config.yaml
d_mlp: 512
norm: "layernorm"
lr: 0.0118
lr_mult_o: 2.0
decay_fraction: 0.687
seq_len: 512
train_tokens: 103900000
Each number is 500 + 50 x the weight over its row's rms, rounded and kept within 0 to 999. Layers, rows and columns count from 0. Numbers have three digits each. The size before them is the row's rms in percent of the matrix's.

# layer 2 MLP down (transposed), 512x192, rms 0.102, rows 405-419, columns 128-191
055:511452551606496507531536429473517568368534410537516500549465620554484507489509556527511485482540522565573476489563419401477540516566472518545534531475501521549490520439479497462534473502537487
101:495497467482551562465583507386379427463507470457591443440538477430526493463389454509495533520568550520467577462503516386479521481457438505451477570491532528522397467474448525617380460427505515
104:528535529392555432524421481402596564550491541473494461591501507415432506486439534495460479452497486419498526631449458477502478514511523458564479472525531456571435490500502500530546530524430462
058:518526498589488457513499484532550512437597621479480545495581523448547528468482411475522575519489486574523408548514531561508522461457555431498552457588509494546517479489490536503487477472572523
044:522515470606371413603477459513493541390432448585543602449371518480442557479480501524518504500534543432544537448534472472539484567531476518495543380557514483434531421553526476474467500475515517
068:467524486435469474475538481579539527521421488518429442557543578482508561438550466510499542457582415453500477553483510494519598580653450436420553516587486478489485519549543610459484566530470541
069:561481471400459502425575557560501491480489533569545516411520534488541475420554510473510537462563440496500551499477458529477469616471452466470438510427519529430543599532477450487478481509484476
132:515484478530453550472497525536542470481580471439525496388543433550547494475516510515524385525626587505447539539449470578538473441518490473499537435541486555470534542475524524552547453504493421
108:435492555563497484466352470516500511505525484497377585452541522479518575503478526517523536549472580418494644483497497483534471465462521526476473591534548473510557504607498524384561442461545523
105:553523498449463509534527492498467502466545487559575505506494567487564397414422397568453486516494519551512578584563511439522552423516542546396546454483496516498504514542391551469400534447544521
061:542530537466530444448480498488474532505564540498402444535499440625458462594453525557487544565484452495510593488538526469537518580493447569483460495446493443539544491485390478498476450545413449
109:503498500534560475455495475391546435463420467540536472551519477532591517486545445475494468456565519484526466478533559552554464656505477495526502527381445443444488572490463462544625515456474574
075:491521498548447530519516415512468474421531477538555540520546489493545582468537597575471472448446467512507564524492563591570468509461452457526506567446454465579465382511604467486483443487575480
055:465578404467409459417557413503569494507479443486432455448505583587530533505525401523473452487422606595538505534446584461490448492532505435517545392535446464555464420545536476538533493472563590
075:377531414440502531438409521538497447475530569535474519518528525471406470506464490488580505425513447521447619498532535464518463460508551480511441488468460488519446539473519535444357497509512500
# layer 2 MLP gate, 512x192, rms 0.129, rows 406-419, columns 128-191
115:501520443495560511474497471525513540501494504378541541393498521576506591603495551478553504394509517446476480492540540491384533547426491520480541432513594535484472453495481521472437416448528466
107:564480474394501459466527498459520577543505498532475579459491433466442444503456534594412503583498471397421519433410534501570437499450470457505450525494446485476427508511468455464500450469512488
103:459503466528530460461517455433496470535561596528514559498505488475438419485519489456478586629511501516538455478548519519535506477384562502427596403420505387502467521391525498523476540405577522
090:535521370610450497516408469487456541518495538595438535519442536507560506578500533427551376443520496457485543491417571510526574492510472550499507551530416440437436500503447475512603556459476498
099:444498453453362454505633441527461460494530538579553468452408514578511507431388476541562532502484470516496552502531486501576558498514517528468511435471400467549439560496503529594563500571600520
101:503554542488472518574427482508513473485380483491466462512470418538473567451587423431461573549551540369488440487482525491514492524495619467535558476482536499414532480447527485601376517460423518
087:495462467437577522545502475405470522617492551524494556503454516441528483528434437478449569441492437508500518471493516515516545466488533506450482551460446477511494377443475566482532515554481509
111:534508534491435496555430567438437470542437553440514511487506604481485379492555569547428520482514471525536487486534549383582500537429460505551519424507423532551478472495557506628502509528444456
094:542505454511578407406533481498430501456571603485479401589485527575447503458512505558470535516482501501420494523531481540462547523526492507535488600423485514442619513485424405496501531493504435
100:471515532448434583366474404505643506526519443440546538457511510506504487448456504544477521453553450529572550543479486524458545508436502554440493485571492435593577533488505525581431491539487552
104:532460435485467476455459566481531528424504421496546418518499507495567471418583531417529527507490431547506569457435583528506560559492495392487518454456459543403565560435574437530545552512465514
085:528393464481465557404460533566489525456496530539506493547490545520614562390517522468566595384538516535464550553496484534567515505490524514407524461505507460459573530586510458464490434441489480
097:532495531548480450559498482547579437535513494480529472529569564522524540460442454515406507502461544461488542496540498547542461394444477540421491548520426492548484491452417454531460420452463475
099:547575542532518506479493485507521473571455589475456547525432496488562471449475493572502484550588331580404461550550416499522533464513442426526585486478519432495550490451477526473472461525532586
# layer 2 MLP up, 512x192, rms 0.131, rows 406-419, columns 128-191
119:536480415395500542463562449497379526490444430518513536400500522494505479434475560514509586438571590580519566432502470457492531494464477569506472537586508555531406430485542522506517553536521471
110:511497498525550440515534460463436596541508429555498548539469508469397479430495461589503465464499537492559462426418479532566440525435521361546464472487505508530548505496457447449538528461422414
101:418469522455486547499530448536531551490510441395575574527545511488566478538537473567507461497514393503396504490427485389533479443448613514548524524584564456551405516535488542509486449415548498
084:448500552445531516394469503470507448418471505515546523494528440534466553458434470557513534522458440437446529468533519498525456545488469481565530538446541538442521512524472511418431531467554604
088:444422505522407410421508550479467427496571524437529497519513573411420449422507486499460560472558493531508504583460476439515491434442525528489520526451630528450465464586488531516544563506438482
093:441430507489462435482512509467522566571447524455508433531442578438625519512467492538574514409499393494462552482491527495477473584449434420476461512592436507532580517525474530417581551572567502
081:478531512577475422443483509544534494426516470397458502517515463588442506476581535471539459589508532517498445525495403459486457499493447485581521468488594558550459616478574430521493471432508473
097:486434499516585412555584458467613569553487508446557521452477521484541516606496511390494535534564486481487442485590428445532544609528542470470531461478433540492525617585529526505516456508455547
091:532564542490471514479523539531485509482532500470579403538453569555555479536497368494462585505472449561461464501574511493522554481508514540464610557419569437449443430538492532454473584462433449
107:638520492551493547433447562431448510603485557453466515539491551607445465529529572491526506449539518440494429449507543588499489483409401592456509438536551472494583500538442526510519497494394404
102:531424458464519493490434454500598554499530467446483521430452400503570541509562514556505589550540477474519480553386625567537483531535414490495502551469470469531457559409512454508541500514429496
125:485517516431538528462486460452548502405451412471469547510548464481552572529471504512528522515430540574484480527543587443539462503466520545528515558477460496505470556499564508458461435548539491
093:580457527401480453532526531625473457454559537464553498398460413473532487513481488545470508535535605477472500414549577482525501476453478548423495542535468522482410533461550542552520533457485521
098:468572426551499554514432588525586464465432564489463514583521467474562471411452514517550544514494468507552519494578390423472553467473474482381489593498533397468476650548539507461498550527455480